config.toml
n_kv_head = 2
norm = "rmsnorm"
positions = "rope"
init_std_down = 0.0135
beta1 = 0.95
warmup_steps = 263
decay_shape = "linear"
final_lr_fraction = 0.0
batch_tokens = 32768
seq_len = 256
Each number is 128 + 32 x the weight over its row's rms, rounded and kept within 0 to 255. Layers, rows and columns count from 0. The size above them is the row's rms in percent of the matrix's.

# layer 6 MLP down (transposed), 320x128, rms 0.108, rows 109-126, columns 0-127
size [100 109  95  73  82  96  81  98 104  96  95 109  99 109  90 109  99 100]
[[ 85 169 141 139 143 182  83 134 142 154 158  85 126 101  71 107 153 144 159  92 117 108 140 101 134 126 197 150 152 137 117 126 101 144  99 156 171 118 165 143 150 130 164 113 122 104 120 176 101 114 151  57 133  55  79 131 105 124 139 104 163 130 110 116 128 169 173 139 142  78 171 195 110 152  95 125  86 169 113 134 113 108 133 118 183 185  96 158  91 181 142 189 111 161 169  63 114 181  69 106 153  72 144 148  76 186 145 109 100  95 125 123 138 141  89 154 130 174  96 133 140 167  82 114 119 131 155 166]
 [133  92 186 144 155 152 122 107  92 156  52 117 164 120 164 127  92 144 139 160 212 158 104 119 134 128  68 131 138 133 137 129 133 191 141  72 152  96 104 114  86 184 116 103 167 116  64 106 145 129 139  87  99 154 126 121 114  92 163 151 155 135 161 138 113 138  85  71  57 132 113 108  84 159 153 141 161 122 158  98 174 133  95  68  80 163 146 120 131 139 128 131 134 115 104  96  80 191 145 136 130 101 127 184 137 146 123 143 100  94 168 106 106 107 210 121 120 123 192 125 149 145 113 164  92 165  53 142]
 [114 107  98  91 106  98 130 115 111  80 166  66 126 102 137 146 164 101  97 149 117 120 150 122 154 127 130 166  94  70  67 125 108 150 147 127  79 146 169 154  91 186 124 141 116 109  93 143 138  89  70 204  97 184  69 121 190 122 150 114 122 149 104 104 120 149 113 103 162 161 146 125 166  92 137 157  89 114 119 183 195 132 110 152 133 112  76 136 121  99 141 163  88 121  90 161 110 103 200  84 183 136  76 155 104 122 118 138  40 158 131 107 109 157 146 117 124  86  83 180 111 105 111 141 146  85  92 102]
 [  1 100 139 117 146 136 129 123 164 137  62 169 108 123 114 131 137 106 155 159 119 120  98  87 149 109 112 203 103 121 108  83  82 146 166 104 134 193  65 133  88  94 130 158 142 117 119 118 192 132 152 133 144 137 137 125 118  99 113 114 100 124  80 100  71 113 150 122 128 109  99  53 120  85 159 200 154 110 132  84  25 125 103 120 122  99 136 108 132 131 140 108  75 132 128 191  88 116 100 175 192 136 128 115 144 124 140 138 191 147 134 109 131 104 109 138 112 109 167 108 131 118 157 133  79 126 152 125]
 [ 75 196 117 154  93 117 126  95 114 125 194 147 117 135  38 119 134 182 146 189 161 106 126 121 119 122 110 102 176 133 137  89 153  75 111 142 141 144 136 113 165  73 144 136 134 117 166 126 123 109 141 120 157 100 150 194 137 162 120 115 135 128  90 134 140 100 132 136  81 114 156 157 118 109 169  72 105 106 142 171 136 133 133 119 138 129  93 133  73 143 119 136 150 120 167 147 254 111  69 153  63 109  92 107 107 176 107 131 196 123 122 181 132 152  67 166 115  85  82 180 132 119 124 100 134 112 150 143]
 [ 78 129 126 107 158  94 106 116 137 189 192 115 118 114  98  96 129 142 133 134 132 208 194 117 107  87 148  95 124 161 154  94 124 136 153 136 177 126 178 178 180 142 175 168 130 110 173 159  81 106  89 179 141 145 182 120 117 171 120 134 157 126 117 166 175 158 158 173  96 121 108 135 124 117  94 119 110 109 132 126  62  84 186 190 166 168 111 146 169 124  82 124 165 109 163 203 118 131 147 121 108  82  87 125 148 123 117 108 120  93 125 160  54 153 131 143 107 146 127 185 137 105 170 155 155 167  97 101]
 [136 104 134  68 151 111 130 125 103 142  73 151 148  85 188 135 115 197 108  94  79 100 143 116 138 192 166 159  94 143  90  78 104 217  91 102 125 104  80 145 132 139 138 118 126 110  53  87 156 134 132 125 109 163 133  64  95  86  83 147 114 177  59 128 140 202 110 105 140  94 142 117 116 107 113 181 138 114 156 130 126  93 119 116 106 135 138 107 164 110 186  93 139 114  60 142  40 177 153 167 157 137 146 135 133 116 130 116  68 102 132 112 117 107 138 113 115 185 155  82 127 144 134 142 119 128 142 133]
 [120  87 146 126 126 120 141 171 130  92 149 143  91 180 118 113  83 137 169 155 114 105 163 148 153  74  90  97 111 165 137 104 157 103 117 163 159 127 157 173  98 171  94 112 144  88 124 123 110  69 158 120 102 144 190  95 129 171 120 107  98 122 111 100 152 170 153 145 218 186 153 174 125 112 146 114  80  87 169 140 104 110 138 115 156  56 104  60  82 115 154  87 114 181 141 110 131 154  91 164 123 142 100 137 136 137 130 123 180  93 105 133  80 115 182 144 153 114 149 191 107  78 199 121 118 102 125  63]
 [116 144 148  94 155 155 177 170  85 141 142 108 111 118  91 164 143  59 115  83 149 118 126  81 110 107 167  91 124 148 139 122 117 116 119 116 124  64 150  99 163 109  77 100 121  96 181 165 192  95 121 121 124 137 124 127 105 180 120 132 137 115 109 158 171  59 117 156 124 120 129 153 137 129 159 125 155  96 118 175 118 121  89 149 119 131 173 155 123  69 139 133 128 204 109 116  38  39  97 138 115 104 125 105 128 129 172 151 192 113 155 142 137 104 215 135  85 146  95 178 143 174 148  95 158 163 155 178]
 [140 175  92 115  88 148  98  93  98 167 200 142  73 185 136  96  72 147 122  95 195  77 169 141 108  72 126 130 184 129 136 129 122 104 143 136 127  84 156 144 135 184 157  78 128  86 166 153 160  53 125 152  86  60  70 114 127  91 103  93 151 113 114 102 131 173 121 129 125 142 148 148 159 137 198  87 147 160 106  95 174 107 108 163  97  80 130 134 118 120 139 144 138  89 173  96 169 148 122 102 129 128  59 125 109 148 168  96  97 140 104 134 113 118 109 121 162 162 175 144  95 117 179 145 149 104 146 164]
 [ 78 166 143 108 179  80  67  97 129 139 159 122 160 132  65  62 154  98 121 183 138 135 141 113 120 125 155 179  98  95  76 136 186 111 137 181 132 140 132 133 112 110 109 146 152 183  97 147 162  82 132 146 165 103 147 136 142 114  99  51 146 139 152 176 124 133 167 144 142 117 176 101 114 182 168 100  84 141 150 131 115 167  85  99 158 109 167 105 139 164 149 127 175 145 157 174 165 142 126 194 123 160 164  98 135 133 145 106 180 151 145 158 113  94 140 162 100  68 133  86 114 107  60 124 140 156  86  65]
 [139 151 135 131 151 179 104  79 216 136 150 105  65  97  76 107 144 141 130  57 107 102  84 192 107 121 119 140 168 145 125 121 108 133 146 117 124 144  78 156 186 135 152  82 117 114 152 126 140 160 177 144 135  97  89 154 121 121 141 135 114 135 106  86  89 109 112 113 112 163 192 193 120 149 144 108 163 223 115  96 158 161 165 159 126 111 120 107  81 109 147 116 153 151 194 141  85 130 115 145 153 109 177 124 199 101 115 180  96  98  94 131 113 128 136 170 198 138 151 150 126 141 135  92 157 147 125  65]
 [103 155 179 117 102 174 115 131 119 123 132  93 179 139 183 117  78 181 137 101 128 143 127 162 132  86 166 123 134 176 135 157 109 151  93  98 140 138 177 100 124  89 124 105  85 123 117 192  98 107 160 103 166 120 139 178  65 166 134 109 135 149 127 130 135 127 189 106  96 200 118 128 117 169 141 172 101 169 156 100 118 163  66 173 154  83 133 129 138 108 162 162 175 119 104 120 156 134 187  75 133  64 193 100 101 138  90 136  95 118  80  99  69  93  54 116 162  88 142 140 123 109 137 172  85 135 121 138]
 [206 144 141 136  98 101  96 140  97 121 160  73  83 129 120  35 103  97 110 149 153 106 145 103 142 128 107 108 119 121 137 105  81 127 127 121 151 130 150 132 109 138 139 102 170 117 169  78 127  90  85 169 112  66  91 187 125 133 134 123 119 144 102  95 156 115 112 150  79 134 106  86 119  97  61 118 137 183 150 163  83 116 166 140 156  58 113 155  45 155  84 112 124 117  91 130 145  98  78 148 180 170 180  91 210  83 137  91 141 131 124 158 175 114 140 140 165 112 131 148 147  81 136 152 158 155 152 107]
 [105 139 149 105 183 168  82 101 154 143  92 117  83  84 168 114  96 181 157 128  53 131 134 164 149 160  81 171 125 132 147 139 138 163 123 125 118  95  55 109 136 185 163 126  88 125 111 130 156 157 107 149 123 204 131 141 139 144 107 138 127 122 121 113 153 140  79 151 113 141 147 138 104 103 181 148 124 149  98 139  57 116 100 180 127 129 152 142 161 158 191  97 116 119 113 131 153 143 161  70 129 128 119 131 146 177 136 115 130  55 191  74 106 134   0 128 128 105 151 145 131 160 125 125 161 136 124 144]
 [205 105 172 183 133 106 138 123 140  92 104 102 196 129 173 150 202 158  88 104 113 129 104 159 114 165 127 168 119 165 118 119 158 104 109 188 125 113 131 128  38 133 129  91 147 164 115  98 110 137 118  81 114 132  65 153 156 151 122 100 148 150 131  97 171 174 109 117 111 126 180  96 129 148 119 179 112  98 139 141 102 145 122 102 207 112 165 143 107  88  80  95 149 181  85 143 105 166 133 143 128 131 141 117 106 109 109 111 131 151 154 165 169  82 133 141 126 107 162 133 197 145  88  98 220 100 158 164]
 [ 46  97 147 166  87 116 116 104 140 122  79 120 118 111 166 116  97 136 199 185 122 158 142  73 168  76 156 100 147 186 113 117 135 125 157 121 144 103 138  95  88 152 117 149 108 124 164 122 162 138 143  79 109 134 180 154  72  67 116 125  93  72  98 125  96 190  98 103 163 157 135 134  89 132 142 124 145 108 140 139  95 142 180 121 183  82 154 120 120 124 140 208 169 196 145 118 171  94  97 121 139 130 139  80 130 121 134 136 158 110 163 111 129  95 151 136 157 149 175 102 122 123 234  98  88 135 134 117]
 [153 179 151 154 117 112 157 100 139 167 114 113 174 169  51  84 199  99 108  88 159 109 162 182 100 126  79 133 119  51 104  85 120 132 100 139 127 174 159 101 120  72 127  95 142 142 185 162  94 122  95  88  92  83 125 122 105 109 133  63 114 113 150 136 114 116 175 115  81 146 115 178 117 119 153 135 132 153 102 116 241 171 144 163 131 163 117 132 102  94  73 130 117 195 118 137 122  82 160 119 133 123  83 150 179 101 120 155 142 137  83 128 162 138 114 146 159  87  97 145 153 141 107 111  94 119 113 151]]
# layer 6 MLP gate, 320x128, rms 0.118, rows 110-127, columns 0-127
size [106  94  75  94 104  85 101 104  91  90 100 100 106  93 103 109  97 111]
[[133 124  67 128  83 148 116 177 136 129 108 126 129  94 120 227 170  93 148 181 128 122 106 183 146 125 118 156 129 186 131 138 128 127 128 140 213  72 166 152 136  72 103 118  93 120 142 193 121 117 158 119 143 107 146 106 143 120 103 107 146  97 150 123  78 103 161 125 185  83 160  91 126 131 115  97 132 136 107 126 113  72  97 149  88 138  83 138 158 162 162 129 200 104 179 115 180 140  95  78 147 157 127 146 107 195 133 127 108 143  97 134 161 113 114 177 103 120 144 134 112 199  98 116 142 215 108 154]
 [140  78  98 103 129 108 159 104  91  74  82 112 121 148 110 181 132  89 110 158 154  95 104 140 193 123 149 186 146  61 102  65 111 110 131 123 136 141 130 178  96 188 109 151  92 160 135 145  92 156 165 164 128 125 144 105 131  67  86 139  99 148 135 103 106  87 156  64 183 147 147 119 119 115 166 149  98  89  87 190 116 108 166 120 111 119 148 126 125 147 163 130  78 166 156  89 145  70 144 116 165 125 122 127 149 105 114 167  91 145 125 137 123 128 138 114  81  99  72 178 121 163 203  58 167  92 107  87]
 [146 175 169 143 185 160  95 109 113 168 170 143 191 201 138  87 118  82 129 122 131  91 109 122 131 128 146 170 131  91 125 131 109  92 122 147 125 127 124 115  94 142  89 153 173 136 111 121 187 105  93  72 147  33 118 150 125 146 113  86 159 142  97 102 114  85 129 127 189 137 167 140  45  80 138 116 180  89  93 102 193 179 113 106  82 119 141 156 108 170 110 151 117 118 161 146 136 146 133 134 145  93 132 126 138 181 158 188  81 140 109 172 127 107 136 146 131  98 121  84  40 154 125 136  91 116 136 150]
 [111 100 104  42 137 145 158 139 132 170 149 139 117  86 161 128 134 132  86 106 112 152 136 141  69 137 154  61 142 187 133 123 143  70 127 155 178 127  90  95 126 116  86 155  73 160 118 110 118 132 165 122 135 161 148 120 180 147 146 118 154 107 131 156 143 104 129 155 132 136 110  98 136 125 103 140 103 107 107 145  32 119 135 160 147 118  96 139 196 177 114 125 165 136 126  91 122 117  87 105  62 106  95  92  66 179  96 241 149 102 112 157 106  74 150  82 113 128 162  58 126 120 135 151 105 145  98 141]
 [110 111 165 131 155 183 125 115  80 147  94 121 158  99 118 165 103 178 186 162 125  78  93 102 151 164 144 153 130 124 156 156 153 167 103 132 144 159  77 158 108 109 120 112 155 162 112 149 164 158  97 109  98 149 139 144  99  91 136 103 151 108 112 179 173 107 141 114 131 157 105  89  76 114 147 152 107  71 134 169 129 127 127  95 174 112 147 142 151 181 132 161  94 133 132 148 146  89  88 140 163 185 107 199  85 163 200 123 106 109  96 122 220 136 130 204  82 109 149 117 100 136 189  88 133 121 128 207]
 [151  81 105 114 142 100  95 121 128 136 113 101 166  76 128 111 143 169  55 135  84 107 146 146 208 157 139 143 137 112 121  89 143 172  96  64 135 131 164 118  99 161 105 154 140 130 129  58 111 170  89 116  78 112 116 138  92 136  93 112 135 165 125 136  70 113 125 130 131 106  59  80 183 157  76 148 157 163 103 114 151  82 145  90 146 102 223  93 124 132 118  82 141 142  85 186 140 117 165 152 156 179 106 177  60 120 147 114 172 125 155 154 117 155 182 130 150  91 127 124  96 102 115 102 101 153 126  97]
 [ 88  85 151 123 140 127 140  89 122 230 112 137 167  73  99 109 119 126  67 156 166 111  94  95 147 138 149 136 108 141 107 130 150 101 121  97 140 103 180 194 125 160 133 120 140  99 107 133 149  61 116  93  73 146 101 135  51 163  99 149  60 144 143 113  99 182 128 110 137 159 131 123  96  83 149 160 125  92 143 153 160 139 178 138  45 125 141 131 109 110 168 136 121 125 153 150 185 130 111 110 114 109 139 118 145 130 157 102  97 146 150 144 117 163 111 189 127 150  81 187  80 102 160 126 218 148 172 101]
 [114 112 110  94  92 139 100 108 131 152 158 118 117 105 184 198  81  93 105 148 150 133 159 210 131 154 120 129  96 131 107 145 115 102 128 151  87 173 128 126  98 194 148 143 132 179  94 202 139  92 101 136  78 166 160 151  97 145 114 189 151 127 128 111 132 133  69 144 137 115 141 107 130 136 117 174 100 123  94 175 130 136 152 114  67 128  98 156 117 173 137 157  55 125 100  83 175 177 156 122 135 105  75 141  55 141 124 135 100 150 153 160 158  89  80  79  79 185 135 195 104 149 136 116 152 109 107  90]
 [134 153 156 144 120 148 107  85 143 211  98 153 140 166 190 123 102  77  74 100 138  99 180 133 136 146 144 162 139 132 130 143  96  98 126 149  84  95 136  85 133 197 178 114 111 103 131 128 156  58 147 172  72 127 124  85 181 133  89  87 133 185 132 161 166 123 103 114 111 108 144  85  79 173 133 142 131 162  95  97 106  97  68  98  80 133 115 169 185 126 138 119 163 114 180 138 155 155 104 176 141 137 148 126 116 139 117 127 100  92 129 156 156 137 129 122  87 153 187 131  29 127 133 102  74 149 120 152]
 [164 130 115 128 146 184 134 149 135 154 127 159 136 151 145 136  67 113 140 138 126 111 133 132 181 127 179 109 127  81 176 102 125 114 119 107 108 190 163 104  89 159 177 124  65 149 106 144 146  93  75 151 150 157 102 112 106 133 100 120  85 176 107 164 124  68 151  86 183 115 141 120  92 107 157 141 131  55 134 150 109 144 185 174  87 160 217  87 177 126 133 129 113 122 108 147 134  99 162  88  66 155 130 107  45  92 132 137 154 148 102 160 127 156 114  96 128  94  89 131 142  80 102 111  84 132 159 205]
 [ 68 113 112 141 135 134 132 152 121  95 113  83 163 121 155 154 104 138  91 101 109 114 125  69 140 140 126 138 200 180 144 144 141 140 131 161 161  88  64  87 199 139 130 118 150 178  97 131  93 196 120 186 141 103 131 121 129 125 199 102 163 133  96 115  64 167 111 100  75  94 142 124  62  98 106 163 114 129 109 112 128 129 158  98 164 156 128 185 133 177 136 100 134 162 157 168 147 151  90  88 144 181 100 151  89 135 117 107 104 109 168 170 181 145  61 161 129 170 103 147 135 140  92 141  80  91 165 166]
 [117 114  68 117 127  75 161 106 100 141  82  73 130  76 116 135  76 147 137 196 166  95 140 125 109  98 122 112 154 105 105 167 128 105  85 145 143 176 155  82 129 143 110  89 137 163 117 126  92 144 188 120 102 125 158 114  95 167 123 149 142 158 157 128 183 109 107  58 108 167 153 105 159 122  78  91 196 133 171 161  85 127  90 157 157 172 109 109 143 132 161  97 163 111 147 106 104 161 188  71 125 105 136  93 131 164  76 104 133 178 130 126 103  36 109 120 108 187  92 105 148 180  86 141 150 131 127 145]
 [ 77 151  92 130  74 115 132 129 123 151 111  95 199  95 163 123 184  74 143 133 142 144  98 142 101 147 110 131 109 171 117 131 148 124 155 124 176 119 128  70 230 115 121  76 135 151  64  98 111 108 106 144 124 149 172  92 134 129 150 147  99 133 178 199 158  96 109 140 137  72 180 130 124 172 177  68 154  57  78 123 142  94 105 117 113 113 140 149  75 144 114 118 191 143 120  66 163 144 136 102 121 100 108 147  97 162  85 138  60 100 123 128 153 125  89 113  94 123 130 173 157 148  79 117 126 151 131 150]
 [136 173 129  82 141 140  71 126 142 115  81 117  86 162 140 163 150 154 138 139 115 106 182 181 197 136  10 127 134  53 135 132 152 128 111  96 119 112 148 181 134 152 155 117 128 145  85  71 156 114 104 169 148 143 134  80 101 124 101 171 129  78 118 112  81 110 100 124 110 119 110  83 134 140 111  90 145 130 128 128 118 127 167 119 152 139  89 128 202 197 161  77 157 128  82 121 159 169  80 171 141 131 162  88 162 117 128 100  85 102 173 121 103 109 188 170 172 141 114 147 132 168 117 108 159 127 114  86]
 [ 83 168 131 153 104 145 189 133 124  69  88 147 166 103 146 133  76 111 129 179 169 133  65 114 111 117 148 151 152 124  56 105 159 102 121 115 144 105 185 141 123  93  94 126 133 133  96 181 158 117 141 117 127 118 175  66 124 130 131 135 154 168 138 148 207  78 111 108 125 182 157 126 129 127 114 107  75 174 134  80 114 147 124  14 132 160 122 128 142 144 193  86  82 131 161 138 109 130  78 108 125  90 121 139 112 109 107 147 106 147 127  88 132 153  86 141  71 135 117 137 153 148 107  70 139 152 169 200]
 [141 141 147 122 131 140 123 141 110 135  88 189 146 144 181 189 145 127  98 108 165 106 100 140 108 171  64 207 110 119 183  82 145 117 122 137 126 155 167 119 164 125 104 149 129 163 142 176  77 119 134 131 121 206 139 143  73 139 145 167 124 155 140 161  90  79 119 116 130  52 162  91 122 226 148  92 144 200  95 129 139 126  97 183 135 157 174 191 132 119 130  96 111  82 166  89 171 145 133 113 174 151 129 112  99 158 119 134 148 139 144 171 115 145  94 167 110 119  78  99 140 163  82 150 139 135  92 122]
 [144 183 154 157  71 116 101 123 131 122 141 174 128 148 125 136 104 102 134 154 111 145 128 173 176 183 168 180 120 128 137  65 148 139 150  92  83 170 123 155  98  95 117 158 155 134  99 109 113 136  79 128 123 129 180 112  60 139 108 133 127 158 131 124  97 175 194 106 102  85 128 158 109 125 162 109 142 126  38 132 164 103 210 138 126 130 190 149  78 106 122 128 155 119 133 117 116 112  93 114 141 134 104 148 108 153 133  93 150 197 132 176 169 204 163 200  54 156 101 146  99 121 134  86 121  80 110 138]
 [ 98  77 118 149 143 164 124 120 113 152  83 142 134 138 124 152 127 121 176 119 126  59 142 105 158 213 109 130  90 156 117 135 165 132 119 187  84 169 141 125 109 207 150 143  51 167 101 140 142  73 129 116 138 164 132 110  37 121 137 127 179 141 133 124 185 109 136 127 132 112 113  86  96 164 160 116 166 162 144 127 117 153 163 127 109 120  94  99 160 178 190 124  91  81 198 103 161 149 105 174 140 116  70 110 154 108 143  81 148 180 100 123 166 121 113 153 134 166 126 118 141  93 124  91 192  77 122 114]]
# layer 6 MLP up, 320x128, rms 0.123, rows 110-127, columns 0-127
size [106  99  79  84  96  83  96 102  93  98 109 101 109  87 111 106 100 104]
[[101 169 162 154 121 154 162  59 145 132 124 139 128 132 147 120 117  86 127 128 139 127 144 201 171  81 113 153 160 125  97 150  94 139 138  67 149 164  83 148  91 158 186 153 187 144 123  87 122 123 120  76 116 103 176 123  98 127 149 101 194 127 101 116 141 129 110 141 115 156 115 127 144 135 190 137 154  76 143 159 177  89 135 121 182  72 104 155 125 108 121 109  36  89 114 129  76 114 118 178 121 121 147 131 153 108 144 143 110 125 180  62 119 164 198 124 169  71 159 164 120 119 153 154  47  99 140 127]
 [145 148 123 152  86 116 155 135 127  97 179 148 154 140  36 175 124 145 144 143 137  88 165 141 126 135 105  90 105  99 127 116 128  96 157 113 117 145  70 151 138  72  78 161  81  83 112 106  67 133 115 144 109 140 123 168 125 142 153 201 129  78 118 153 138 131 143 101 135 161 172 117 113 110 159 141 120 190 156 117 109 203 232 103 131  52 121 123 121 134 153 185 119  80 159 112 151 172 107 105 164 182 112  73 127 114 195 114 137 159 165 139 143 157 107 170 126 133 159  98 156 136 108 107  93 151 145 171]
 [106 132 164 128 102 136 170 131 153 114 141  82  79 108  91 123  87 108 116 106  84 140 127 143 107 146 112 114 169  94 191 162  91 128 192 109 137 137 166 181 163  98  98  63 131 112 159 133  28  99 103 172 160 125  61  99  97  98  99 155  72 163 137 124 154 157 137 143 142 105 142 136 171 165 204 106 113 123 125 185 198 110 154 168 116 160 147 192 129 132 159  97 201 127 118  77  86 122 103 122 126  88 123 171 105 130 104 139  83  87 128 146 121 111  87 100 157  84  91 145 146 125 105 113 130 128 110 111]
 [178  11 122 127 101 103 127 163 103 113 152  82  68 134 156 130 101 171  78 118 116 156 122 137  82 117  93  74  92 118 142 170 120 122 110 123 186 155  74 101 136 131  93 131 110  91 148 129 121 141 155 115 158 146  88 136 172 128 101  97 182 157 119  92 133  71 106 126 130  73 139 181 143 183 146  90 168 141  86  98  91  80  98 154 140 118  90 126 140 190 128 103 140 173  83 144  97  83 149 117 129 169 112 194 127 178 102 181 160 151 161 130  96  98 154 114 140 108 119 103 140 110  66  92 125 129 114 153]
 [130 130 216  81 120 177 128 123 169 195 123 120 158  94 143  67 128 147 112 146  94 122 104 107 105 194 184  63  87 124 130 122 129  94 123  56  88 172  74  94 142 132 164 193 191 129 106 161 131 113 185 112 137 102 181 135  92 125 129 148 120 136 141 105 137  65 171 157  86 156 103 165  84 110 149 119 148 108 149 150 113 158  97 128 133 133 141 164 115 136 101 145 113 146 134 142 128 163 160 127 116 154 103 147 135 166 133 179 132  88 122 121 102 115  97 194  90 162 126 118 140 157  58  60  93 120  98  91]
 [117 136 173 173  75 136 170 150 117 110 134 119 118 169  67  83  97  96 176 111 165 141 101 121  94 164 115 102 128 155 106 142 141 111 118 159 146 122 120 189 154 114 118 131 151 129 111 136 106 131 169 114 161  77 139 144 169 107 154 116  90  93 130 154 130 149 170 153 169 170 145 171 103 119 167  56 149 101  58 155  83 179 121 135 126 104  76 153  74 132 120 146 183 135 148  79 183 159 135 101 133  38 159 129 142 141 154 146 119 131  65 114 109 104  37 164 131 146 145 133 189 154  80 132 147 171 161 107]
 [134 123 154 115 122 149 154 164 156 150 113 173 166 117 123 144 156 145  76 103  94 164 127  82  94  89  99 130 139  91  85  98 138 130 179 119 125  89 126 114 100  77 106 146 109 136 163  99 172 161 126 132 140 109 122 137 122 203 108 165 146 166 115 124 143 112 112 134 126 135 157 120 145 179  78 121 123 154 100  99 130 254 126 188 148 194 155 102 169 181 144 113 209 130 105  94 124  95 137 145  94 124  84  73 152  88 114 109 181  93 145 162 165 136 133 139 159 166 163 129 127 133  57 120  90 140  68 172]
 [142  99  91  97 127 142 126 157 111 114 102 137 108 102 141 167 139  97 119 134 135 151 111 150 161 117 183 108 102 101 121 109 112 177 113  98 158 163  85 117 187 144  93 136 202 138 116 178 133  76 148 129 126 124 154 104 146 154  99  79 103 104 172 102  91 141 147 162 144 148 159  64 137 136 136 125 134 122 149 118 107 115 143 187  78 176  39 114 186  78  91  90 103  72 111 135 151 123  91  73 116 109  58  74 118  98  92  83 147 130  97 162 124 188 109 116 133 170 110  66 106 178 121 151 100  62  99 159]
 [164 120 137 142  75 123  97 182 122 117 109 113 118 130 141  98 164 117 112 117 137 164  77 125  98 135 141  75 126 121 152 133 156 169  72 100 114 134  16  83 169  35 113 141 142 119 129 108 145 180 151 136 116 198 157 126 124 125 148 168 117  83 100 137 117 140 100 107  79 112 122 135 134 166 142 146 132 124 118 134  89  94  85  83 178 103 151 153 119 159 119 123 136 206 129  93 110  96 188 112 151  75 156 132 176  85  73 180 200 129 126 139 123  72 104 130 130 103 170 102 147 168  74 148 114 140 153 114]
 [110 116 172 122  69 131 125 129 148  86 146  88 106  72 122 135 130  77 136 116 100  93 185  98 133 147 139 150 121 125 142 155 107 139 114 113 121 121 148  77 131 102 150 139  74 132 145  82 133 105 122 133  38 182  93 131 102 137  89 134 112 159 106  92 111 171 127  78 108  97 117 142  78 121  96  99  88 124 170  99 128 110 123 153 138 104 116 110 169 179 158 194  92  96 175 209 103 118  61 162 164 110 106 142  67 127  83 104 142 129 208 157 196 131 120 172 126 126 129 165 128 118  75 129  70 164  88 135]
 [130 128  59 136 159 110 115 110 104 127 127 148 149 163 133  92 161 130 103 114  86 112  99 118  73 148 171 116 206 127 123 105 104 158 169 136 132 103  49 103 196 139 185 178 141 182 156 139  80 171 141 196  82 114 170 135 132 134 166 145 120 113 107 131  94 133  81  95 125 117 136 132  89  94 178 157 103  77 139 119 129  93 141 120 156 128 151  51 103 213 155 154  88 117 151 137 165 134  85 108 171 133 138 142 155 110 161 119 133 130 176 110 127 179  77  96 151 166 112 114 133 107 119 152 107  48  98 123]
 [ 95 130 125 175 116 147 126 141 119 118 114 139  94 116 129 130  80 153 107 123  80 138 122 112  94  85 185 104 156 168 173 151 150 148 145 146  91 218 168 165 100  98 147  96 125 117 123 191  84  96 134 137 141 113 122 143 118 114 127 154 136  66 158 166 110  83 196 106 107 126 154 172 122 127 116  80  38 159 110 174  78 100 145  93 135 164 110 126 131 151 143 222 131 104  98  76 126 127 111 147 171 130  96 108 138 176 154 136 114 102 152 138 155 125  81 144  76  99 201 129 157 105 137 122 104 142  75  60]
 [108 116  83  90 143 110 150  85 148 121 135 102 167 105  94  91 155 141 168 135 162 192  94 170 112 165 106  60 110 129  62 161 129 101 132 155 149 192 142  95 172 105 118 128 100 168 132 130 137 110 182 183 181 111  90  83 163 160 171 104  96  53 147 144 163 119 154 149 155 105 131 122 175 109 150 108  63  89 172 150  99 109  67 138 174 106 137 225 103 134 124 129  78 116 130 113 129 110  94 139 142  95 125 108 103 142 139 185 107 137 140 123 117 101 125  97  97 118 157 168 162 191 135 149 100  92 118  97]
 [117 159 135 146 102 111 119 172 136 127 112 179 131 154  89 109 105  70 119 157 173 132 137 179 101 140 181 100  91 120  81  95 100  61 124 125 110 112 144 131 119  82  99 138 177  59 141 152 130 122 123  92  64  98  93 131 112 115 134 152 150 146 146 136 102 162 184 123 115 199  87 140 147 144 163 147 114 119 140  96 221  84 121  70 144 161  96 115 120 109 121 140 154 142 147 116 163 147 114 102 118  50 141 181 103 114 145 185  96 192  97 141 145 190 102 114 107 114 173 157  96  48 138 136 135 138 176 128]
 [111  74 134 102 128 137 149 141  50 141 182 176  82 112 121 143 127 172 145  91 115 133 154 143 128 117  92 142 177 129 163 117 206 137  95 136 142 133 143 105 103 109 108 130 109 173 145 108 123 128  47 157 116 156 100 182 160 141 144 175 180 145 162 101 169 171 115 106  65 106 138 114 158 176  60 184  97 142 120 192 140 145 140 172 165 112 151 149 120  88 130 142 130 118  79 112 135 144 212 170 147 179 111 105  83 152 148 148 169 159 140 180 122 145 121 120 164 163 134 166 179  99 137 133 150 118 143  71]
 [125 162 129 113 162 141  94 154 127 135 125 111 127 147  82 107 166 128  63 118 110 140 201 146 120 147 132 119 194 110 126 119  90 157 133 120 117 127 102  98 167  86  92 100 146 122 134 117 118  86 115 135 147  72 146 139 184 183 128 209 145  85 138 176 128 184 187 158 113 150 125 100 163 162  55  76  79 117 119 118 142 128 115 126  98 135  87 119 129 132 103 128 187 137 158 118 119 146 105 181 113 175 108 133 153  99 142 181 119  91 116 165 130 124  58 139 131 147 117  70 156 149  65  47  70 120  63 132]
 [132  97  92 122  76 111 111  66 115 163 167 220 102 167 180 166 112 165 185 102 122 166 142 199 108 215 129 121 142  80 189 129 133 128 126 164 110 180  98 111 128 111 171 121 196 112 158 103 176 117  94 146 127 119 131 141 106  90 159 134 159 160 121 145  82 137 167 138  71 102 109 162 105 163 120 137 128 103 149 165 183  66 128 115 122 115 122 116 144 111 129 123 115 116 168 132 125 172  69 172 105  79 114 147  88  96 126 111 130 137 111 103 128 131  94  83 133  72 109  97 112 178 169 136  87 133  88 113]
 [107  58 144 174  93  90 151 122 107 142 166 143 154 129 159 138 128 167 149  99 140  63 186 109 173 176 130 120 106 128 159 187 151  87 126 158 160 109 148 135 139 201 129 111 175 149 114 119  84  72 134 180  57 119 125 130  68 128  91 190 106 182 114 145 124 166 129 174  72 107 114 156 101 142 121  87 146 137  69 169 125 137 114 146 123 143 102 139 158 175 130 113 210  98 138 143 154 160  81 145 168 113 102 140  96 118 180 116 137 134 166 108 178  49 118  91 147 146 134 130  99 132 124 141 108 101 129  91]]